From a checkpoint of a small transformer trained on Wikipedia.
Training: a variant of SOAP for these matrices, 760M tokens.
Each number is 500 + 25 x the weight over its row's rms, rounded and kept within 0 to 999. Layers, rows and columns count from 0. Numbers have three digits each. The size before them is the row's rms in percent of the matrix's.

# layer 5 attention output (transposed), 896x896, rms 0.0314, rows 66-95,193-223,321-351,449-479,577-607,705-734,833-862, columns 168-223
098:498503531517497460502521487532541467501528463526509487463511503492534535488487510506483491530465483499525535465528497483536509493492478511520504478537515487542575498488
100:530479496502538504493454494496528494463541495482479556507512487504477512484478488508487489471501446465456501496489494474517443525584532493499477489494508497479492512505
097:497481472503543513510445452477536508494458476479517440519503483524531496452565504482491514515492490524471482529486516555495499479474494450490526501464464495530498504503
098:522519485547515488486523504494515493504483560523482497515498496498469509489480499523498472488517497465500514499486515461501472499536507496494491514510482529443478519550
103:504508518498489495508524535511506570463501461498545514509502499462505501514489498503478483509494515505481489517483495475483485515493499521485448538523526509518521491464
102:476477484521508486511493511475489466514484508511518518510530484526517494523528498515472483466517477514511453497550485493503470478482501500504478501531514502540487510487
105:481516491454546520474511498519518485514489534493502481489510490481489565535489460536489498505509491485487496483514499509511477468476521506487502489534473532499498505486
099:503473487483538450464533516462512482544538443496488531486559497501525464522453532476469545487529521534537509534510446513517465489483490451478443452513527516490517484531
102:482458541479532525461508495489525494512494498495463430483524463523494483517486478528492447499494496494508488533461491478464510506482470521507483521409468473513538526479
103:525446519510492517479472510491560540500521498524462494519516527486544493520475509509518544509493494535495493520488469501508531496495495516466499472509548505469477495512
108:544492494476429472548511461485478482504517524519485501532468490514484520529490509493458484514498499510542474484474486462460479464477548520509488499472490469539535520544
101:519518537544499466509477478477512481501475487509470496489500545452537476486470494510474547493482478482448566536533512516459481502464555538453499498535532515506476461459
106:503516504507492492493521460495504484516477487494490474499454517509524528518491534474453538532494464499474448491511502479489492506542515520512517481498494490500489475514
105:487533500485522503507487510501453468546510512523499501492477485477493477440501505572471493480493525554535494480483503507501505462541467486485482475572500475474511479494
101:542487531488493495487509505490452501507519503472497477500518493518501501512463501493496525491514457439491527497513527502485506503517563516491491527456450514480484476511
102:537508522476508520504531503542518528523502456477504497525539578468490500503493506476483528474549507494533508525480504498447502515532474524534509503522472521502472480504
104:502473478481480494503488509519482523483498463491521445510512509499412502477482514543538494489496533439496470528489517547483500486550531499503477455513502538431516486468
104:491510480504479477534470516440539492467520510514535499516518463530536496493504495468509452525444524499505496491486502489513483504475483486505490472441505479490472470506
101:451458551505505487490482489474501484539449506449467483515510494477502461531454491480489496495507539506473456496483457465502488508469480516483486496476511500470500465504
104:464451468530508499479491501515509496496429522483489508491505535515568497494510512533499534516463532517527477502502528455508516507499487542488468481471529497489550524486
106:502536433474519556481470492479538419469485508481509487514535480513531487515495540526518493482521480482489458523534547502521534488509504529499492497518487523458499480498
109:506521508497491505510482566485524546473488505514528541496498499510507488521483471494502520481501487504522517496471506461526528481561511505483474481481508484500490534414
101:468510459522470523488490538516531533529519436473543498466473525473496524509522502508501471475539525525497499520482487480535529491463486484500470522489486476454488490541
101:517510496489502474521514504492498491479469458465505499471515527491479484510510492496493540487495542515513514498467466537534497497515505488507481465540476506512486486468
096:513513498572521473530563505499531538489452484485544471502482467471490523547504545529523508525521443510505475528485507443515473504487457498559514525476485527525530524526
106:470507467516467501512504518480489503472472520531520476501510561479507474561467527536522500515501580495529538515470446507492472483533492475507506521449500476470489544526
100:510498506503471513511475524488431496493542507536461477522490486516468536474461500483491495478457503525487505530548525492462516519532475543508477480522519522507505522524
107:458504479473510500524528517511501513492496525484511515521535504486511507520533468474485504490483545483520498483507478503479500487510532481484505526497479539562493435502
103:476493500548476481528524489492488485472496490483489490519513500527527538476484512505555449497513499515491464512516531483527510463441478501512487531490491504525504499493
095:517481514516480482516516506484455529519556527495481543493483475457492527485553488510525492520519496484483508465538505529470462516486492468488488483527541486496509546506
090:509487530463470522504512524501539495534486520512506486508470511513478523481530550543494477461498549521476516502524478462497519501512473494471504477514493496456466494485
088:550502474530532497463483511489557517512525513428516482475512500525510504555520543495574515523451480490534456545541523506503513490529516484478508460479516513494541481528
090:512492510523549512481501508503490521477481520471544488485477519524512522464506475490496535565521524501540495486482537529514467500518506503522494450532537505463472532511
096:521485490486519485507517458527470500529492471483471514483467511517532484497473529539470495570525501501520565502511426482491538483474484556514504507471482473545498484535
085:534533509464514504481510458496455499518503501517481512533485476492464495491505499535491486488507448474498522527481473537516503519525461507492517529513482463512481510526
086:491526532485498540499500518494519483538544500494467506456507489506486508463524492528506526450522473520502473478508523562514462509473530427489531531483502523475496526539
084:457529526474491503504475499511498523523493507502491531509523558527503460532517495503517514530486515497493502505525523497474473556474522495495473487519512517508505498482
091:478518518544521488522551490533539494496492524461525512522518491494513489520490463497486528489504459519531476518505514525549494511460448541515512501508532568450519494495
094:502513498471518523490495472503511505491452523527517480458478492483496519536518504514528468491532487500484501533492544512486499490505494526508502458509476502467520489497
084:462492498494518531531509515470529522474509523515475479507480492493505511462495485496485483472512512452521521521476497464494496468469497461449519455520485509511470531511
085:481500527458503523519480502486452482548496538525512461512468480530484486521521476497512493557507474498509534503481526483521514505527514464492511511504501494490482473452
086:502457503472531478454559527520534488506481501473521482504502494468487500486499468539484506481505475473520484479558513503534509467536496509523515496520518505476512449473
088:474492497432523499504481495500493528485490460526511512499483484473515456493523513507500481478569496501498513547484496438545533550502495496520500515467513506474515473532
088:528511483559511511524438490476487490535505477495503509536473488469533530500512492490492518478502525493486521465491518486537490559450514541508542493483506507516488489516
088:475479564508474507512454463481513485484504500501483548525528492543488499501462487565456496482565494507474518495479510491515478500509505507510504543500453532465505471503
087:491526451495507508467543500499484541539477512485525502487470563508497457474507502478503478514493502493488539519451533481501472512553484485489462522560553514468468491493
086:513509474499455527564455508499495456482478466479516474499512489494521497492497474471529456526527521535540487543472489534501526511487459513503472454505509458451514524514
089:544482533493511503502433508491494501517472498480528483489488465536514540470510488521478498581537541502509485466477481464500526519461485534503545522507511548508511490508
090:505502493484530483500485501539520474513476531487527477483500446479539487490486497514500486458531484518462497477497490463496481494505477513484515503523526489536514537497
086:445490489467516537498491480534498477523536508521496488532503502492514476496516497503505524522481503486508514461517525525495492484503568515480449490499501498513506510564
091:508489494497477503505492485514496472485500482524509531475499520501513465469511516476470505459481459490503502493509532457545525515527489495497499476513481508492486526515
092:530538487545460468526527508533479514451533480518472510484458444480511529522472504494545486468517471514480499518501496492498491501440494473557456443482516493481479553508
088:475514531468504463499505519539523518524419458519486521526534471497478474460520472508475484500502467499477558485522487491490475468461488489505464495468484509478515515486
088:489556513525500489485493460488510467507506505511465542504455519482503505475445490482482501513496505528547458501471502482497513502528427474474514470522520568503502452517
092:463503505512495461559515495490522520469445493501528496526484482525504490501494474537501519534533532476482506547532498484486522507486526473516508484520498468509536489495
091:488450524474505522491469525457451478552478476507531479491507505510551561483496503535487490492514496506505515474532488531511507520493506504501490481519503472495534536521
091:519464499548511455521502518523491546514496482501510514484510516528528549483457489487497508533499460465497475507540496473486502519457508508556496535505494487514507498514
087:472477495462520499454526529513534523456500511475483539483453458479479474496543513491478508480493500465520449493548518451479526477474464546479496468497505482484510506507
091:472503472498509489483483478476476513493464523544505483495490463535503512480501491479521525462523518493482490476524498476498513486518498510559498477523546518478538498518
085:542516508472526475518532514517497512503479485476523502478494473485502495498522528491507480474473447532509514509536508542487455476476473462477508498517500453501468490486
090:482471499509478538497559478486525483539481498485518524487542516516543497507501512478484510478488519503477482518464522499508514530478560532458500504471526526522528532513
098:526494488521525476474499499528462495493463465458490510472556512489524499506519511455501498521507536475497537467480526472520477501503480540496511516521465499511502507506
097:460507569468491547494504493507447498503502520486522537524496527496488507506463491449480479511562462482488491558523508545503510503494554487550498506556462518482523505513
098:475481470433528535520517476492493480534490469510463508482470469493475481510487480524519486496503555486535482505530451502504511460520507542519521497490475503512551501515
104:508514509497467482496478508525539499455515542447522487501515464468507522464511463475533492527505481492521531519509521488482503469491519510465498514533494491500488492512
094:499512512560473516535513492523491504489493520503494556463509477492516481502508485523495547493483468517487510522441529536495517537517578510448495459516497479485539443510
101:495505482507479512550496492517504494539497522516482450504500494514491546511523492448493529490463502490498504469498485501484490517447504542467533496514462487461464528462
097:538476522505481498534455487501499490522461469500525543479490431502516462517464521481506471512510488492500486509489516493528481501488493487477481484490511471518517513533
094:499464498510523503454491518496487482501537488509472473532505501479473494505548492502495477495473523486505541469477513447514506550527470503527492496496527471489448488542
095:514507476500486462524557452507489501474515488495483461539537525501472514529523559521492477460524502512497523464480532508490494470512512533469462522434497443500505485475
094:489502512515485480501448542512477515459513534502466496533491461494490483504506457500484534462517500502477515484452461510476505534498510459491505467474529459493481498482
098:519513481497545529506515519514481500477495496456508439497564511492491522476493479453507493509531477492501490461503502514487495442471468537508487507465461447527490479489
098:471506509534491522494513508444481546493477526452519490502485511513497481522553465442542517534538547506517560499492489498524498539458477517486524526498515491444490450463
090:470496502477470470458519495512498502456543530514466489503508481483502502493529485505478462524476531479513498490517456463478501476511531490495529487487492494513519537496
093:479517528472511542530502503563505489518521497535487507483490475495491495522485494543507510545459515466521510525468479481496486473521530504487498509472516458540496475481
097:479540511479504489507459538516508515503479536490527534489507520484484508500488524507515478535485526490546540523505509508474493499510502509444502464494479489533494523546
096:490488492515504458533496512534495499444514485477506524471498517486467490495482534493513551470503543520436474481504476520510540528487501455527522508479506484497543483490
097:499488477495512482474539516456448477547545507535497468508502472546477471495516491456497492553497493425517478474501494492461500523512496483479492520496516497483479484484
090:483500470487474513528557482481528496505487526490472536528527542476487485517474492532501465503415510542483493503513483525503507479526480468516524535489514526510480562506
095:437494477496472510494524496536472461462482483533490502444446512489503494500484503532517469516512486566463508479509492472543505525526488508487519515537497504487515507479
092:533528525497474485454485524524530486556507529498485491472471505470488528507521536486496486507511510501477511521499483481492475518517451495501508533509487513484493477459
092:467475503451479518432483514532512470504532482465484493563501481539490511510531532508468508477538514524472522459529536523537505490519511520476471510495580459489470506458
091:482475500511499474483457451518503497520498481541485531515497526507512516487475470477504566468497542493525510471532500510490531480487524470473489455495480475501487484494
089:477486534489452564495484500499480535492490487520488504490469507488483488517503490474508457507505487473455514520490498474480520551481522495538495502535547494560513518500
092:508485498479489500487442512509519521511497507526528503527519477532508500504533536486531513483514523458500500512494478482493464497491486529460483558524507459499507546516
094:498499502460557511549474472495509466498520503536527440506528459487521533482509472497470470484450522472527522503435498509505490505534496472470534512529504522515543464492
092:514514506523450501505498499502507508473552478508450481519511536492506528459472489490477451480473496521514532493498506467443461490526510517547522525518556537471556497500
096:509489481497502502490501471489479480539488468480502496494523516436501457493530514529480504500448501551514506462467488518531500525484493494480506526514522442511529492531
095:514451476524516522519513531568473515481445498498498496538503507519500507443494522478483490510493473501506493482484506535510518471523489494504493489488485492492493506490
096:544517510471465546458493482521476477507497478472486508508525500500449512508496499503530524469573493514457465521511492489491470525498513454452499525516496500502466538505
100:479524544488477488502508516525472549487461479496497510550507518462516442489507487481515503500499524516496488499499498459495538528549497507469478529449490536507516500519
098:520487505526556485513455521480520504545499548520500461493499487472536482456487516530504498475502462476530484509478510484488485490512453520525517527483504459508459492538
096:471501500531500447526465510502496520530495534491565494487525514546551510500524535484457531526489501451489522497522499544514508490526491481460458489524508502516514498497
100:497544483495481485504451490516535471480498506558489497495412498475425487530466509513503480497527516448495487490498455473438532502505521460520492540514515499499514507488
098:449515532527479553487479484493514504485488517513519526509487470511524491482531488485513455512519502501494492524544515484500528534467493522477510503477503508513547498538
095:525477572465506453489480491481527517468499444488477484471540473454474505440507479493522472506499525481547516488485505456472474514526489477494513496498517520480500544524
093:493521467510504488489502506473496462520487456511465505450496500494508502495509490504509545511572474498479499453497547491485467479496503521502497460452492487485468488487
102:465478505545507475521521481485509493468531488473518467483506485497523517497540505466497511501479500501506523518547505513507466508480512525539502479518470474525488531524
096:507492498532511480509490493523470517560513510514497476504533495496513513478492512497532541542533501501466523461454519518516525489546490510475510513486519461520515504490
098:507523506526474512485500492455530511493451510513534494512504499500506502494533528506496463439560511463502487488455514520473520486495502441508507517467523489520499482515
096:506523509545511536469493468498537487538494498551521531461508541488512521525505504490510506503473498467517497483504488494506530495521465471488452475522469498499516527507
098:523544482508523507485511461495502479524460524497548523480452546539507517516489506501515479507513550472525519477461505487546555551486486518532469505495468516460470554510
095:509531490486517528462504493467516487511491504485484449518492548487516512459507505461477531478473512494533485495501475493437541530508545521528485510508479501475508488504
092:470510483486539489503535478465455494488507570543483494512510475515514503513482522515502504466492502472425496483476546469478539474503434524474492496507520523454485528555
099:457507472482500474525481473528531463446486480494509467490520486522479520501506505501514479458532517512464480443457467465514474497476523519531511528515557512535462482521
098:529503479502510492488484575526481484538521505509480490506489530496473477485490503498483483503523477484477490520556487534501539487529528486503488457523495530558454515457
101:516457499553451454513470499521512458464487489520496480523514493532485464493515542440474531502462526496499507527527543488525502524439524540492514482562502534525479494479
098:514493482538484498486517463507516459502482466519537497488476498486527507549521488498480510490483495444492473501569504543526482518530548471534477436518521484529465499523
097:490487495525521480461485497522538493484499470436503534473506527495487512523520480490553468491487523458507503506487466445525559519483484507528507452504524526527512503509
100:495472458502523495509512501516506487520508466501514434489520436457514566507516481490501454469467446510525521567520529512511493537550509488483508532528462463498526503495
098:514512516473485495464500510491537498526528475493528519513538553519479497516531510507492508523486518516543514501523522510488517528497473520501481526484536512504466555479
096:535490524482528487526506512496480516518525503471506546523499498529531520509494504507475506515470502545499538516540478487487504472510484546490469502534502475488481519486
098:515507515483513468473511506497450540488494516491481489554529441538542489519527490481533496509461502487480493485460524509496477483469507465501470509497508474511503542518
101:513542543502541543490523523522500480516499525505488477496455533526467516499472529503489478512462521454546446477473440498509456510493507512494515505519491504484507491469
099:497516486510503517488518504526470478525492518513463476510469478493444485507516517520489485480495527490495525501525533536479438531526494468465511471558530501491508504493
096:459508475489468533519552484510535491445494509487494494528471545504509543447497481482504525481484468471511492539505535515494513514479499515518546483519523527524485560477
101:490530527504478537526499502524503516510460461519519529493526506514461542519502505493505503494527453512506521489501488459488503493494482481507524510493518490518524499508
100:521498507514525520481468520465512451465493503540531496496471497463474445512521520512513536473508499498457507539486527466472508495500534506492550516492501487506503473473
102:515493498484508467488507489471498493507505503515504482523464477512490538482466505479478507503544484497504507490531524496494446559509512527459482455503482510476519506462
105:488486458529518526491502512513505507509499462502523505482452470440451532510465486493531512509486517532505501472520492516480497530495509519506538550487499502524464474501
099:477498507516504520524494500510487504478533471487509500479469428515500530505464513520450505525484500508471523513486489469512489518475477465516515479476504502478515514466
106:527448508513531559498472519496475499482511535547516503485501504461489498500488495537469525515501485497480525523485511518526474524519515514500510515507464483483492480527
095:478531430509489553488539497526436487521504501564484512503471461530505483500476566526524532491483502522508470528485485513522506485553500489491522493512457518503492501491
088:457511521478523497494524513478487466512535496483479515474536490507510523490486511489515506462483477464502510546483481519510521472456481499478470520493530519505505481511
095:508506490523482506521539520490460467468501479497538503509528525508517522468472504506518494490504498522530503520511481500553479463480533543540494524485503492525508478509
092:490489446498518487515549502496485498552481544509456475556505508531507465471533548487495502482470488490553508450484472551483488477489498447507490510512477506471463447488
089:482496506481464490497533506484506487525490502476524487513460483535530523537484555498474512471484500547499485448467487493521475456559486501495506550446496445517534495550
093:470461483500536575494505476500487501463519448473518499515450535485509517487501484464467533477530513471481486516506474497503495520463488512515482511472494524522526571461
090:546507484494468500473467514539507486453489531539538516515510507454488561496508495535535458541561502495506468479488446513495546505465503501490528455474520491517525510474
093:520524490508502518493539489509519498466534505514517582485473532486470491488534518498514485480514465487487488504559474499514562507498509510516472507499476479463457512518
094:512553546490507500468495487499473489512468436490481505457468507492520540513440485474489481463524505482502476499539479506514533448518493535502471507517495469458480560500
089:532539479475480458530501532469489516497470496451516512470547473481536544501496451522486493508484541511517531501462529523479504496516477515524451525522498492504508435494
092:487534496494466506507493510471473535473527516468562523439491544498503466500507490481524482505480493499457496489470516527542460470522503505479515498515514526493541474527
092:537505507454492535502489485508461461474453474544542514492501534485484469537496525471511497494488503491475492539512486475492522490480485494526484547495515537502508462480
085:497519472550503537476501528494509507507471497485525470438506487487557428538498496474456502526530523471487486531546491509505490525475476537520483496496477516539497518537
094:489536542526484513492517517496519507537522499562501519511528514509484486539501533498516501518532510534515490499436522526511523529519450474473465456526484519541516488539
090:510523509512463507456515506471518503468451495473490503512451474499461457513470476519505498476536443482496525492485492507490490493462448496479494525504476544478495485497
096:483452512503485509482543520509502473491508500507471505493486514491525480497476500488530511502511509543476496476502487509496516522467463522530512468535491470469484486539
090:457494475498499514501476506439458544488527533483512494488479493492525499494480477505479506498492546498507518570494529497489530515465457505477499523500495478468520501497
094:479490517520478496471544516560530547520464518493474543458545522480506488490498501524467552496549518525460492520525537451474482517464488486482546564492488512472530458503
092:524512496500507517475484482499498505471486538515525533494568533536466472483524488474472540485499508512505547497499496533538465536545492510471516453500489526506519476528
090:496478518490503505508459462468481519518548485481520490483513495482504498496476525497446473517524483471514506568516525523467481470516484533515528514518486525515485496524
089:503478518496507532456503528475524538479474496495497501472512482484463546516496470507480488477486486490501512534513498574483482490514561492552516499479477508491490488482
093:464474493526535465501503515474491465458491532464522493493503501474443506510492527525491465471470550452469470533497497514510512515510506528468537546509485509480497494529
091:512488498491464467487480476502482474509495498514536478466492468493539450502528451498495460518498477513526500525534502475521486488495515508501531495463515518518538496533
092:546537501530499541532499473474499461504506547489505504529533519510515467502519464518510494496490505521457483478483530536524535508515490495484499519482449550453499497518
090:519446571472504513540462514534530528522492502485492482506536500516521517535508463487514497510506509492457517493480493508454501508477523483517514496492492530500455512504
096:487534483479490492525483504507521499494519509464507434495526469465532514475501517519465471454487500459488496500526507510518495533530463511520499494515521503497483520525
087:512465544493471505479486524517513522464525510488518504474494464542481534487456439495487491450470521460503508481522493499515497471466525535455497484524466469442499537461
093:462478486477480479540504475544507519463579501485519528497477516508473451475528459455510505485527496525515522536516461483506505462466520489540502489459498532499501508528
092:500507527492504477491524503539503507515532498473467504500501513523516512500492535471487509489510475554491505512497467524486475489471538536499492485514486495483501471480
088:480470482521458499487528484514515486509486541507488485446488531493516501502527460478501506485507517494508535488489500530473520460498459443454470525462525491482550490503
093:537439504506453494490496570471524475501514504500484491508520531538480500479492514482528475531452496487518477489508458479513483491485486495491525511475554504461500501480
090:501503466481482524521455490521463519480497485513522500499447535505549516535521450465499479480531525497474495491513485504468530512457480503524454497524533498511464500500
090:506483500476537546486462500525503520491477510502492504447483472476490453475478441474512536532507526545502481525493514514473510531497482471517469470469514505528476532509
095:509480486500532470492531509514547498540484490500530490477567525488475488487527505484502499515539502478482538451491497531550472536487487504448525553502478527509526507509
091:515468533465473493533519467511507504552480517525505492546460542498491518500478549506497503534459492484490508522537489482478517508512495478517460478542509481488490539543
089:476522471475474507521515501502527511486503565517467510475498511495460471568485520522549466486492510513501479509568514497534500543499541441525544534497484479506518508462
088:473495487510505470517496490451523508527441511505474508565543496498480554491489551524519465512477449556516494501490500495509499471460475537522504485527508519499473533543
091:439459493493559491458460503506504490483486493510453502529454520539464496544466479489507466526469492484546541532458526478506481505499505459498501454547535514572482512528
095:519492506535529518512548518482516505500479490458556502505516497513484512513529480471493516521562506507511452487497538500487454525481473496533494504534465509503559489483
087:540476481480524512504496494502470510468505485487497495514500470492480460536508517481496478499500518560490503515498501544496484483519486524524530486509452521483546469498
094:531521552477532519528475543492527516521502511494492456503550489487451420467463473496476474518495520512469522483538477490504518532524466474455552495492435535479537550441
095:542511474511474508477464461508506466549505483497487552527496464510498505512485521522503503480503497513444518487523525515517525498476549484515482474507534539512456485479
096:480528487514543480521498549520490468522490513515504489478497528452477528489555520554526486473533506503493546477504473488541467486525490526498522489479511497498500516538
096:482518518474493464513504518543505505501495507516554546491492522523505505478502532508532474477481525517478469455482484483489538525496469485510487547458460489489501470529
091:489529504492516540467476507509504495497452508501498515495481488510490509488500436491495510503536487519523471483515499543496489522513485462499500478482458491479486489475
096:494439496504498512506528491487488482487445488500482525493479509516514523483474497496493531528483499475501491471531517497467486437481497469474520474479548469498487507478
088:499510493498536521508472510474466484543478522480486495495555538474549496492524550485549543490512528495508490494529514524513498531494526472485508507481487494516451496523
092:501486494503510456506553493557522460481481490526477494511528524470516488466525512526496523514553518513457505513509505521488472498501514472508505499535500497544487502550
089:493519488497511529480552510500460519486528503555546471516521513525511486507439545512524477516462418494465497529516511518547489489470507491468456484515511548517515498535
094:525545536537462494464525510529486466479477485514466502487512542506498470494505493473523517470541485509497515491502491516512501525444518494520488480536479469525520494519
099:509505455505483506506483491501486485482503539517533522491496505516506514485513483484480503524513533456481531526533500539534488530511466539507487518475518487464509446487
089:517512505518466527525540469495472483462525513489512515505473532508466467491537525546478520509486495478529434527485520540527531541512503470503529503510511470495477483472
097:529518504499472477521424520549489513493506486479516515488466479504458465513510481463475494501511506517495529480523433484499482484471510466536523465531491502510482436547
092:509526519431558499479514494485524522494487491504506535485572487467516512499482508506495520471510486511505505495511507529518482545515484499531529515495513525553502475502
096:499492530479498497504508522496490503487518472515523494461519471502510496518474513526485526505605499506499513525533530506514475474560496484522556532490515446488494448539
089:509488505543480527520519481489512509506453487503472484508493513479508536508495516524511484543491500513512516527468482504513503502514494510508488520493492459514482506438
093:533492487486519536483524444479447485515529472542478527534473473486479500510479497541525485494443491519482496543457486532521526484506518515476492515466510480528472492511
094:479520463501493501495481518518481512540520491528500472495512504516519511512546496510457534513509524501498475522495500518524479491538513507510459469482494469529536482444
090:480495492509548521494500495457494480505475479516493539489469520548510508482470532507487490510494500484499548506484522566521525491522514441491495537520494523498481511500
092:488500506507498500532490531463480497464525490498484501529513557519497520511494522495481487474545454502510468498488517510485520462500537465553481481482476506505515504471
090:498527524509510483491480513483513541489492475488531510535467550491495475449492503529492508527467480491511527488526509556472505558435511474502507521462506449539488507525
091:448508480454519536507510450455521501531463498541507546478474509536505522486467517528519469510472506514475514506498493481483556526513505473567496499534509513552509472570
125:485525478492510496503490518506514483475479528467513475517462525523506511440562465511469537498476457441529548521494489500523516515492507501489472501494533476517483505565
126:535499451493505547473445504497475536486509514543503526478508523533492466519441525517511515516459461554516514517503500465462530473495530475509511500475489463517481518545
125:499510482521509508499466540529480486475482471543490461515498501511530521522478486485502497478501534503514484496488468542512515513535518510491522497505503511495492535533
123:529504504523491490510524505508529540472522507479480526529540519499471502518500492524501517513516522485501477465487487517515527500482490501535510461517529536504432469532
134:526494489504533536489494424458517483421512452510476474474447526486520476486506462504516537492503554521496475485536481525458484498502470504506538476510487474513459450475
128:526535509569476490449503498474521469507501492508500537483480498460471442476537512509533512459534493510470468501500502492505507486492518461490506520454473518455485452543
123:518535515495492521467507453477508520479531508506484489500489522443519522475465524464487548512483530452501526539531502532449515488494530492522533485466500498492479487493
130:539498478568456470544483495515533509547494481502481494510486503520514513492488460530524504530471526477472485490517499522481504495476504507525514489501466465501491525483
122:472488526493507511487468443502502522501490532521477484479521556507562529515532530575536520517510456504520484509485523468489532517515479539501566522469464504502520512460
126:481514512504530490515519540471529526479500510490483464502490498516514579532482501509447553503482531496505534501510477490493501472506508465464542546528498519467495526514
119:476528473542486491491494446507510475471498517483488501461517516547494530542505456465519483523516510439526468469531442485475472496508490472525454537476463503512541464446
125:520538467486544526522497481524492478515499486488499474506502520483510495485457503448530528531546532448526479494533491559549464537508504506521466514519492501493509493513
129:485457509438496470492504482500492491478542528512514477497491494508522493504498499438523499482508461473540481524516467463498473462520507524513489499496483478482511530481
122:487511540501539476506480555516492536516550571519496540517541480508509458506521483520528471519471506502508494453476456482498475495490531478524483480510496512508529502499
129:489500522490508468495527497507547522449466479480449513474494485553471546493500497526452496514461490473480490511486501509534523489503508504488525514458544525512509526474
129:524485502488498499501510470522540507526515529500500505475558505483462459482495474522502430517472503486496469511469450488506499511522464485496497487527519541524517470489
131:473546498550494479494465523478471465537529520494459523539483509449493535464547485526511488521502550502512476482505460528527470510467500468521506510503517484478495524519
122:476453522488471504491506479472479490549481492526506495508469462474511510526504519454500426503482466523509505503530483525467491511465537496512479481488531489531477480521
126:523471545507518503503494499510479494526525457484467496510507529503492539529510525455467493516517456511527545505462479512526497483447532512504503438557474507487473527493
133:560491476485510503541529464501510509469457484541550503536459520504527545510507518520478520461494489508553551507527504507534499517524522485498481541491468514510485486469
122:460522563444540502465505508478465497522523497515509508526467466524458505515487513545512501496491502523498510495503520511450481456537493520523519558534491518496497561485
125:540469515533442493518513470533492514530535477536520495476417473506448522521505486515460469491468509508510496496499503440504458518490512529455521476538528482546522553510
128:525508483533453496519507484525489459481531519519509510516501501514479509488514510500523484494478535512572476513500519504468430483507503474473529474550505537513489485499
129:486544517480498457523525507550511504489496513533529516518539478504485488430512466487503499493465460462501496473466503454483492483495536480486503488484540476493503457468
121:523474488503485482493532526501508498496525510514558510487502490517512455481473530481480481496523503476539488462488512495441525490487444501517486524511473527527494490535
127:493523486445503526468486458499481476513480517496467513550478496475526450492534534511502475505482460495483499506514531543510561509498524476496493516504475498522503527469
127:534504540469531489558489508502505504480477493491514495536501504422509501493484517484509515514512481503509484486458516462533497477536478494515474525539481494521532482498
119:469507542535483482486531460487552478509485569497505522494526511511500467509546481460518487490500474482501507515513515510509487502479511446475518500495492498470538491472
117:461459493519444527489469494500505453424474478480469487483505526529494494465518503454526540498560510500480519531492527507497484488504475481497492452497516473453501512487
121:490534465468510478459502492469512467481515555524490548478515496471461521529517500474485530448527546490475512502502507508492456494528514497512484463507514500482516484512
# layer 5 attention value, 128x896, rms 0.0302, rows 66-95, columns 168-223
100:514495475511547505503500511491525486480489481439529469506474495472517450492513479524511439478560515514504494512462495510539522518490518519540447484521528491463481498466
096:504520532483502481527490491466503531518463498469482469458510497484477491495549549568456485483514535502558552470491476481521533474480508491472474500465482479532464549496
102:514537531476544499488489497505516452530509512515537529461505521490520487523508473471506476476506480515451511508531504462509475498503556520521498522507490497525475516520
099:489488552451530510456488535557515485503463486466490520502545486526498524499486525464522495499496483503490505547468510516505530515449505476484505532559515504559533509542
100:542468482520508534453486475456444453507493499516511536536476509530481487477492521515509489513510490490499512486484505515532519474486480452476476469465528502463522504521
101:529477508477488473521476514497500454469525516480500479492477503493526467451513519531506485540502482510538457527486536478535527496476509543547486498500459492520474457490
100:471498554528532506493557540530495513467483498496507499528460432483530473442505503538532520527507486512505487482507483472495493501527503441490457509527512524523507518524
098:524491508480497500518513499541507497521454499514491475524486465539513569452541467501518512532473508549512509522508546481469473469489497492505531530450510512479449451531
097:515466498527465527477507510549475479503548509515514488513487493456494509553498541507511528479489503456486563441480496467481443488515455472497495476470495497479488495471
099:492496515486536483555478479488451497535534492533524514495445460482496534502489463507497512524512503497497525451467529514517525486524507475488506533539458517498470511501
100:498487487478521530498522491511496507507490507539501497467517526481482496506467485503525542460481524559457527517526520478524518531479473471521514490493502511541515490499
100:534492536506526515512495529498467496535512461503464504489525524508540502517441512511531502541521497481447469441468472459538509494472455509469539488448458498510524482493
099:498507450527541505474500474456501457486472494429468489506487490507461491527477499560536495478542495484519500483539512457494512470464482510441487552515503458497462473512
100:452505506511537520510499518507475465501471477492504504469484491525529503550468529491514497526484465508443513501497501457451510506503553502561501511455500487510471511551
101:473509505519558498504504481492504481514507480471481549498494510501497482461484516484509508461506502566532488480476490493495496492493473488462529553522478488482519510455
099:493473463532498478526519513466471487502521485511485515489478496536500497474502488479495528460463508515487519508560520525529453510519487487458499533469515455496520468520
099:509499525479500520531506465489501477500535494537527526501511502486466495440532483453501490561479520511476467458503542476489532462469493476486496494476474510520487551512
103:483480502517488497529515471549500473492466499490488490491486457495520532496509473499498506534512486500480536553511542483524558495503512521493528487517508536511518474490
099:512498444486485495454536477507523515524519570494461497489530505508518513446493504453513491473533505529536453517503512496486482502489510496460517493482512478522544460480
102:475531523497520502519520508457513494527499501506492474454506478448495501463467526473495499461509511516463530477492467471524492495451475496466496480447507534487454480496
101:512502497486523489459510488485498510473472464502483508493549482496536510544527482509513490454495543505508508490535480499500502459496526455554504471531543520491503559499
099:524521486497509502464497518450512524480493486479474516473479527477527505490512501521503466480521492489481480488505514534529453508483443486488466483464500463512535489512
097:536474486484480493518521502462506442489515534493480506528481545485492498596482506534478512558462495522512528496486523490497466509515510490471497442508523524481500490517
103:500479502504483515494474503439487478494512516484479503542504488493524502482506477514472489464520516509474523502522525495532471512532512543487503487479527527500465487489
102:483445481520503500470485482566482478501526509497511528519519528537503536465482469526477533486538506505481545511543485513513502494505509494485456489514511535453530495507
102:487473525545467513475494522545453483527528521479475534462506491470481479502511469525482496468511460533453502498468515507516490490507495499500519490468518493548468526518
101:511520483500516544487511514486500495500529513527475547473543490502491468501527501505492511531480481517478510506495514505479548493518553523521510469522509448527541546494
099:512514518504507472510490503434486496521565557513521505494495514487538485498514545529526542506534513499525467561536529484473512532557460512534460534492510484516558519525
097:497509532468551505543507513489526483514477470498514503519476462485515434458492502501466532512495482501492508467509496484482515501480505524518545481460523496482497512526
100:495500476534481483493526505493530477474492503465493524487479529489491546561524440480459548452528499492511499517494465463501489496483487527515498503496503512483510489520